{
  "positions": "learned",
  "qk_norm": false,
  "init_std_up": 0.0965,
  "optimizer": "soap_variant",
  "lr": 0.0082,
  "grad_clip": 1.0,
  "decay_shape": "linear",
  "final_lr_fraction": 0.0,
  "batch_tokens": 32768
}
Each number is 200 + 40 x the weight over its row's rms, rounded and kept within 0 to 999. Layers, rows and columns count from 0. The size before them is the row's rms in percent of the matrix's.

# layer 4 MLP up, 256x64, rms 0.0969, rows 0-50, columns 0-63
100,214,130,126,202,242,160,232,136,228,123,137,196,188,176,277,194,220,184,198,212,257,169,169,206,163,217,213,224,185,235,220,211,232,194,262,180,239,221,203,198,133,211,107,253,215,176,212,273,192,224,227,206,182,207,217,231,136,262,223,211,104,241,198,140
091,285,230,200,199,169,151,186,194,191,304,183,238,220,215,255,213,180,192,128,203,197,283,165,165,253,167,230,187,203,197,203,233,294,207,128,209,209,194,193,175,217,190,204,146,192,251,179,197,172,147,195,191,210,219,196,224,280,89,204,165,169,273,185,171
095,214,173,186,173,169,203,240,196,131,233,177,212,243,232,207,107,146,188,231,298,244,208,182,244,239,228,135,241,159,150,146,246,273,185,138,205,180,165,221,231,273,195,166,197,203,154,254,216,233,225,194,171,203,119,188,169,219,137,178,247,188,181,174,156
087,233,168,180,269,182,241,251,167,224,133,91,171,243,216,174,169,156,146,154,273,245,232,158,223,207,227,175,194,153,233,175,163,176,143,207,229,247,198,184,140,265,134,188,156,188,189,235,216,163,201,290,191,199,202,219,177,183,214,214,147,200,186,234,128
101,181,110,173,156,235,208,156,175,158,228,247,146,167,112,175,177,208,170,201,246,248,249,156,286,200,199,178,251,174,211,187,170,159,189,212,151,225,211,231,204,270,180,219,209,189,161,218,270,85,224,266,167,240,153,214,233,208,253,229,214,189,228,194,203
088,170,211,190,254,128,170,201,228,236,249,185,168,158,306,179,203,240,201,143,235,205,171,187,285,156,171,203,223,124,260,276,183,203,188,274,113,199,279,174,220,206,178,182,187,179,202,219,232,161,167,170,250,204,237,228,235,170,167,228,177,216,241,162,224
099,184,155,174,212,226,160,172,159,209,246,157,169,158,194,229,190,193,170,142,206,208,266,132,208,179,123,180,287,106,235,213,156,153,205,250,198,210,177,207,140,171,214,216,156,202,190,261,181,159,229,172,182,138,250,212,154,182,250,123,182,184,136,131,212
072,272,165,196,226,178,185,201,201,132,197,211,226,297,219,126,137,244,163,176,281,306,211,217,202,182,213,229,171,205,204,170,204,221,230,242,174,236,234,211,172,236,200,196,202,227,278,298,209,188,163,192,235,277,221,235,218,247,235,198,155,219,206,206,256
103,202,199,184,207,198,247,230,193,191,288,198,186,233,182,234,183,184,169,165,263,272,182,180,170,191,142,209,250,162,222,218,113,335,176,199,176,145,214,150,189,247,184,169,201,171,185,230,185,221,217,194,245,261,200,233,186,227,242,176,185,155,240,195,84
097,194,248,167,227,140,248,179,284,210,273,212,177,235,136,172,110,183,127,198,184,206,223,237,237,179,147,232,239,156,269,217,149,311,218,235,229,187,254,234,185,208,191,218,219,228,260,182,216,186,209,235,272,223,248,216,217,211,193,207,154,218,228,170,174
104,113,153,192,126,199,143,260,230,209,171,235,165,219,228,213,205,230,208,210,107,134,217,178,170,191,119,157,203,164,236,226,248,139,183,257,208,188,143,126,220,172,218,121,203,199,162,148,254,184,220,120,237,191,183,177,182,207,221,197,212,151,226,191,180
100,107,163,178,248,223,236,182,187,132,220,198,205,212,159,140,195,254,190,241,207,218,155,150,203,185,251,259,217,196,204,199,209,182,167,202,112,222,139,232,175,169,206,214,96,252,197,173,207,121,227,233,217,203,225,264,270,212,124,175,174,158,164,175,165
096,211,197,192,218,198,269,262,142,164,201,179,204,237,140,211,162,188,213,245,224,198,214,163,155,166,250,222,196,182,89,164,189,232,130,210,223,206,176,163,232,266,238,196,275,197,183,213,172,253,223,307,180,243,208,228,274,216,172,220,116,229,241,181,202
096,170,225,187,231,168,219,222,137,160,204,157,96,262,223,199,167,96,140,201,184,251,214,190,196,194,163,205,206,210,138,146,121,208,208,135,170,179,212,180,203,252,121,113,153,222,226,194,195,195,161,235,189,210,243,165,203,163,173,202,193,124,237,207,177
088,138,179,182,224,168,225,209,170,172,212,131,142,246,133,148,192,231,154,181,188,272,137,162,268,133,111,185,152,181,183,230,179,240,187,174,187,226,188,188,219,195,222,145,182,209,221,237,287,179,208,225,186,149,248,248,246,165,187,131,143,159,176,204,231
109,183,173,169,200,248,155,273,213,240,219,133,188,219,232,196,180,151,127,156,212,209,118,170,243,202,197,202,155,226,161,149,245,248,193,214,246,214,167,115,187,163,219,259,212,240,142,215,170,241,194,134,202,220,188,248,215,256,238,261,270,133,212,161,180
122,181,159,202,184,283,131,243,205,218,217,272,280,225,259,212,252,251,232,183,217,139,214,237,214,275,158,207,191,248,223,274,206,207,178,250,172,200,252,251,261,221,208,174,213,229,234,192,277,208,187,168,236,198,144,229,257,213,151,223,169,247,170,250,204
102,220,163,157,176,180,157,229,151,212,135,135,199,218,200,243,120,142,76,163,167,133,199,152,169,134,153,227,205,156,129,216,218,209,210,203,182,193,231,165,187,185,231,266,254,254,236,228,241,204,147,218,195,215,250,240,186,173,230,186,152,180,204,184,237
096,113,182,152,161,241,243,185,193,204,148,224,129,225,172,131,183,197,181,242,119,200,153,232,188,171,146,151,107,253,164,159,156,154,174,136,229,202,130,209,223,172,198,213,184,209,200,145,214,222,238,160,220,214,178,156,216,173,127,251,213,145,171,181,224
101,186,174,225,249,196,176,135,141,163,201,205,184,241,59,218,196,200,199,172,224,205,200,180,156,162,147,230,195,116,226,173,147,227,162,224,161,236,157,187,128,208,198,189,183,205,197,207,230,213,173,239,196,195,252,256,210,227,170,113,172,100,143,187,181
092,210,144,109,201,168,152,278,214,281,249,199,187,244,195,238,212,163,199,238,221,226,210,168,239,151,204,185,252,134,220,192,263,287,169,254,193,164,253,120,190,128,218,165,189,222,233,250,220,212,238,210,178,202,242,232,241,233,194,162,163,219,234,247,196
090,162,163,187,191,234,142,174,183,168,155,189,205,203,206,157,172,182,186,132,217,197,146,163,217,97,181,226,205,210,169,167,242,130,235,195,262,274,116,198,133,184,147,226,122,230,224,142,217,241,183,185,170,252,156,206,188,134,215,232,274,226,209,192,226
087,225,192,217,197,137,200,233,160,188,268,196,125,190,120,173,171,116,155,226,194,170,181,227,137,200,216,170,126,231,125,222,163,178,227,184,295,223,155,277,236,201,207,200,205,187,232,215,245,186,224,120,251,172,216,174,192,208,152,166,192,223,229,273,196
087,166,201,96,247,198,156,207,170,235,198,222,163,208,126,166,185,161,198,190,156,253,221,152,201,175,131,184,163,191,211,234,172,124,124,187,234,270,206,207,184,236,152,192,184,211,171,180,206,263,269,149,235,257,266,139,244,226,165,181,162,179,164,158,228
085,213,143,180,217,248,183,278,240,194,165,245,173,175,187,182,267,207,130,211,197,247,196,134,225,159,127,178,226,189,151,294,185,147,233,203,140,238,146,181,227,282,212,158,210,182,230,226,147,220,145,258,196,169,181,228,167,198,215,283,165,180,234,217,192
081,252,217,176,131,226,159,238,256,181,137,185,172,227,187,198,140,236,221,281,107,181,130,183,247,196,176,135,200,202,201,271,160,168,106,263,141,194,170,220,212,172,219,249,248,205,253,209,155,209,177,173,202,160,198,222,204,139,190,234,185,197,193,178,150
133,199,171,176,152,184,195,163,163,235,287,270,122,254,172,170,209,254,175,119,218,196,193,202,244,131,219,145,208,221,222,189,264,201,208,260,172,174,214,232,142,218,220,250,133,224,231,239,241,227,227,179,228,108,175,243,273,209,200,147,219,207,199,229,223
106,107,199,222,204,268,187,245,159,160,226,171,200,192,188,235,199,237,245,161,277,113,170,213,228,188,219,139,103,182,171,180,212,173,171,221,206,127,251,249,195,161,247,243,161,198,182,139,227,201,137,151,125,169,201,194,189,232,141,197,190,239,180,188,175
110,211,205,203,193,165,155,294,171,235,212,215,223,200,199,208,90,163,261,126,150,226,251,153,198,179,150,229,211,235,178,175,211,167,172,225,182,236,212,154,168,190,212,162,156,254,243,202,280,219,182,126,237,300,209,172,227,151,157,226,212,176,174,156,215
086,196,182,194,208,199,261,215,204,285,172,253,186,195,108,235,166,189,207,200,188,189,179,197,243,233,192,134,127,239,189,211,268,170,186,304,181,279,185,245,182,195,193,223,153,209,272,215,148,225,220,168,177,207,200,186,208,164,310,251,203,249,216,179,244
112,176,249,146,283,237,143,234,148,206,219,188,238,248,254,201,194,244,220,216,215,226,217,172,221,102,153,217,262,261,167,202,136,210,155,203,261,182,182,166,188,226,259,216,178,175,142,255,219,242,200,166,157,224,145,232,253,211,170,183,186,241,263,186,135
090,185,169,205,141,262,169,189,251,210,211,172,111,225,244,215,193,179,235,135,195,298,144,185,131,248,164,168,158,192,172,245,165,186,179,220,209,194,250,198,134,161,188,197,183,238,82,248,155,187,153,192,193,190,182,226,176,245,150,184,151,212,202,244,233
085,203,202,152,171,156,223,208,108,290,217,169,161,182,145,224,161,178,230,223,178,209,222,200,235,205,226,115,212,249,250,216,220,253,187,192,253,167,201,217,191,213,173,181,143,260,141,146,204,252,160,187,221,152,210,218,302,237,177,173,202,133,253,177,261
119,237,178,162,232,233,249,174,169,191,168,171,113,157,150,171,181,174,141,169,247,247,224,215,128,266,165,235,221,234,261,143,242,179,200,257,204,173,133,191,225,210,138,163,106,222,217,197,253,187,214,205,254,218,228,243,259,200,183,223,208,239,188,247,143
106,203,223,214,297,200,163,230,169,139,156,188,202,242,182,196,232,155,189,187,247,187,204,252,246,202,203,193,229,322,192,182,160,185,183,213,210,171,206,238,259,233,168,149,231,232,221,171,229,249,197,253,202,231,105,186,223,221,289,255,198,126,229,188,141
096,231,147,181,139,285,114,208,177,150,186,185,199,178,224,178,239,155,183,140,218,177,211,153,191,163,169,211,212,107,152,208,168,114,237,237,152,225,183,196,221,181,179,188,151,175,156,239,219,219,99,225,155,224,234,190,192,216,179,196,213,160,226,115,152
107,245,182,176,195,233,194,197,214,183,164,195,204,161,180,203,208,159,254,213,204,244,224,130,93,208,114,175,189,184,163,210,174,105,109,182,180,215,209,202,217,207,172,143,170,131,178,132,269,217,208,185,174,271,170,198,200,213,284,213,248,142,190,240,195
089,186,246,155,214,218,225,147,155,245,281,182,141,227,190,195,179,177,156,179,186,246,218,169,176,215,133,200,211,240,194,141,154,275,232,167,190,178,115,204,146,238,173,182,218,113,221,223,147,216,198,172,199,142,262,247,250,138,137,168,181,206,250,159,188
093,172,110,266,159,220,194,241,152,160,208,164,214,204,176,243,145,211,215,212,198,131,146,167,132,208,164,283,184,107,122,245,166,228,182,183,208,224,181,146,180,195,227,150,258,198,237,158,217,202,207,196,151,259,174,145,258,202,145,176,221,191,172,173,199
093,173,185,218,176,272,158,168,219,102,176,157,242,189,234,247,150,124,198,242,224,171,186,288,179,233,184,196,250,146,160,273,190,149,207,213,243,210,151,198,213,231,205,201,232,219,135,158,162,201,152,120,176,228,208,211,176,191,202,249,181,167,135,261,161
103,243,278,201,218,211,221,222,170,159,195,271,185,221,165,186,151,189,162,241,164,173,140,273,153,230,197,227,192,238,180,211,271,186,185,270,138,244,223,178,182,282,215,167,120,245,149,160,213,177,126,181,202,155,134,245,191,168,171,235,151,184,200,241,178
111,183,192,169,174,157,153,242,207,220,205,190,109,219,249,185,164,141,211,269,220,280,158,188,199,213,186,189,274,157,196,300,238,226,216,214,214,178,169,190,179,226,206,148,171,201,127,169,234,162,175,218,196,147,213,213,178,260,204,118,210,133,273,214,142
122,191,214,231,167,235,230,188,237,183,259,135,148,175,188,198,230,235,170,190,223,234,175,165,233,221,170,258,206,179,134,256,222,243,219,194,285,238,169,215,270,258,218,191,181,164,228,219,169,183,127,181,221,222,130,228,233,157,228,277,229,95,210,130,216
086,227,166,251,152,151,209,240,136,170,188,92,203,156,148,230,167,280,157,241,263,232,235,202,164,182,179,148,224,146,164,279,245,188,204,225,190,201,170,251,211,200,258,179,243,227,186,266,178,152,222,212,230,167,214,176,191,213,200,137,193,168,149,167,141
120,201,190,171,195,233,185,207,155,230,239,257,202,247,231,258,222,242,214,212,191,155,197,200,226,203,188,222,244,265,206,217,237,218,208,194,201,233,235,231,189,243,219,137,219,161,199,296,241,217,132,154,116,188,134,268,167,295,194,168,130,261,277,200,204
107,211,187,217,316,238,239,155,176,196,212,171,233,206,122,234,244,199,121,177,205,220,268,262,223,148,223,217,218,174,161,106,155,175,165,181,222,213,291,246,192,143,223,145,217,166,211,174,200,192,206,193,207,228,200,239,273,178,225,233,164,167,235,247,189
141,159,196,235,207,290,203,159,131,205,230,160,186,196,152,226,152,127,191,210,303,140,199,242,202,206,243,171,224,221,205,190,191,223,218,185,258,160,150,236,170,116,195,224,227,199,185,138,196,201,251,242,191,158,159,247,245,224,188,183,219,131,227,155,115
102,227,181,228,206,195,253,146,255,176,167,227,177,306,177,263,134,228,229,212,177,210,164,203,158,277,194,180,201,248,182,195,246,157,210,261,276,232,189,252,174,162,215,246,276,157,164,246,210,215,142,161,162,165,154,225,244,186,238,218,200,200,127,199,163
093,172,209,136,159,202,214,210,105,226,187,234,170,218,249,217,162,163,228,195,161,255,220,175,139,220,173,251,258,163,157,203,204,173,185,207,240,152,238,216,256,228,236,211,280,175,166,174,238,225,270,92,206,226,133,186,181,239,157,233,196,151,164,197,140
105,239,221,178,201,200,186,154,209,225,239,237,257,260,236,281,195,144,240,178,137,225,249,236,220,176,215,257,193,119,238,229,236,260,220,228,150,275,201,185,263,266,206,251,152,187,267,209,192,205,250,171,263,221,194,226,199,213,214,251,252,250,259,206,192
086,235,132,145,197,178,208,142,198,148,202,259,167,263,218,224,218,196,195,136,157,255,126,208,207,169,176,226,180,162,221,249,157,183,127,252,196,181,140,263,190,115,154,193,215,170,167,107,230,170,272,186,155,177,182,171,169,200,240,240,164,177,205,198,194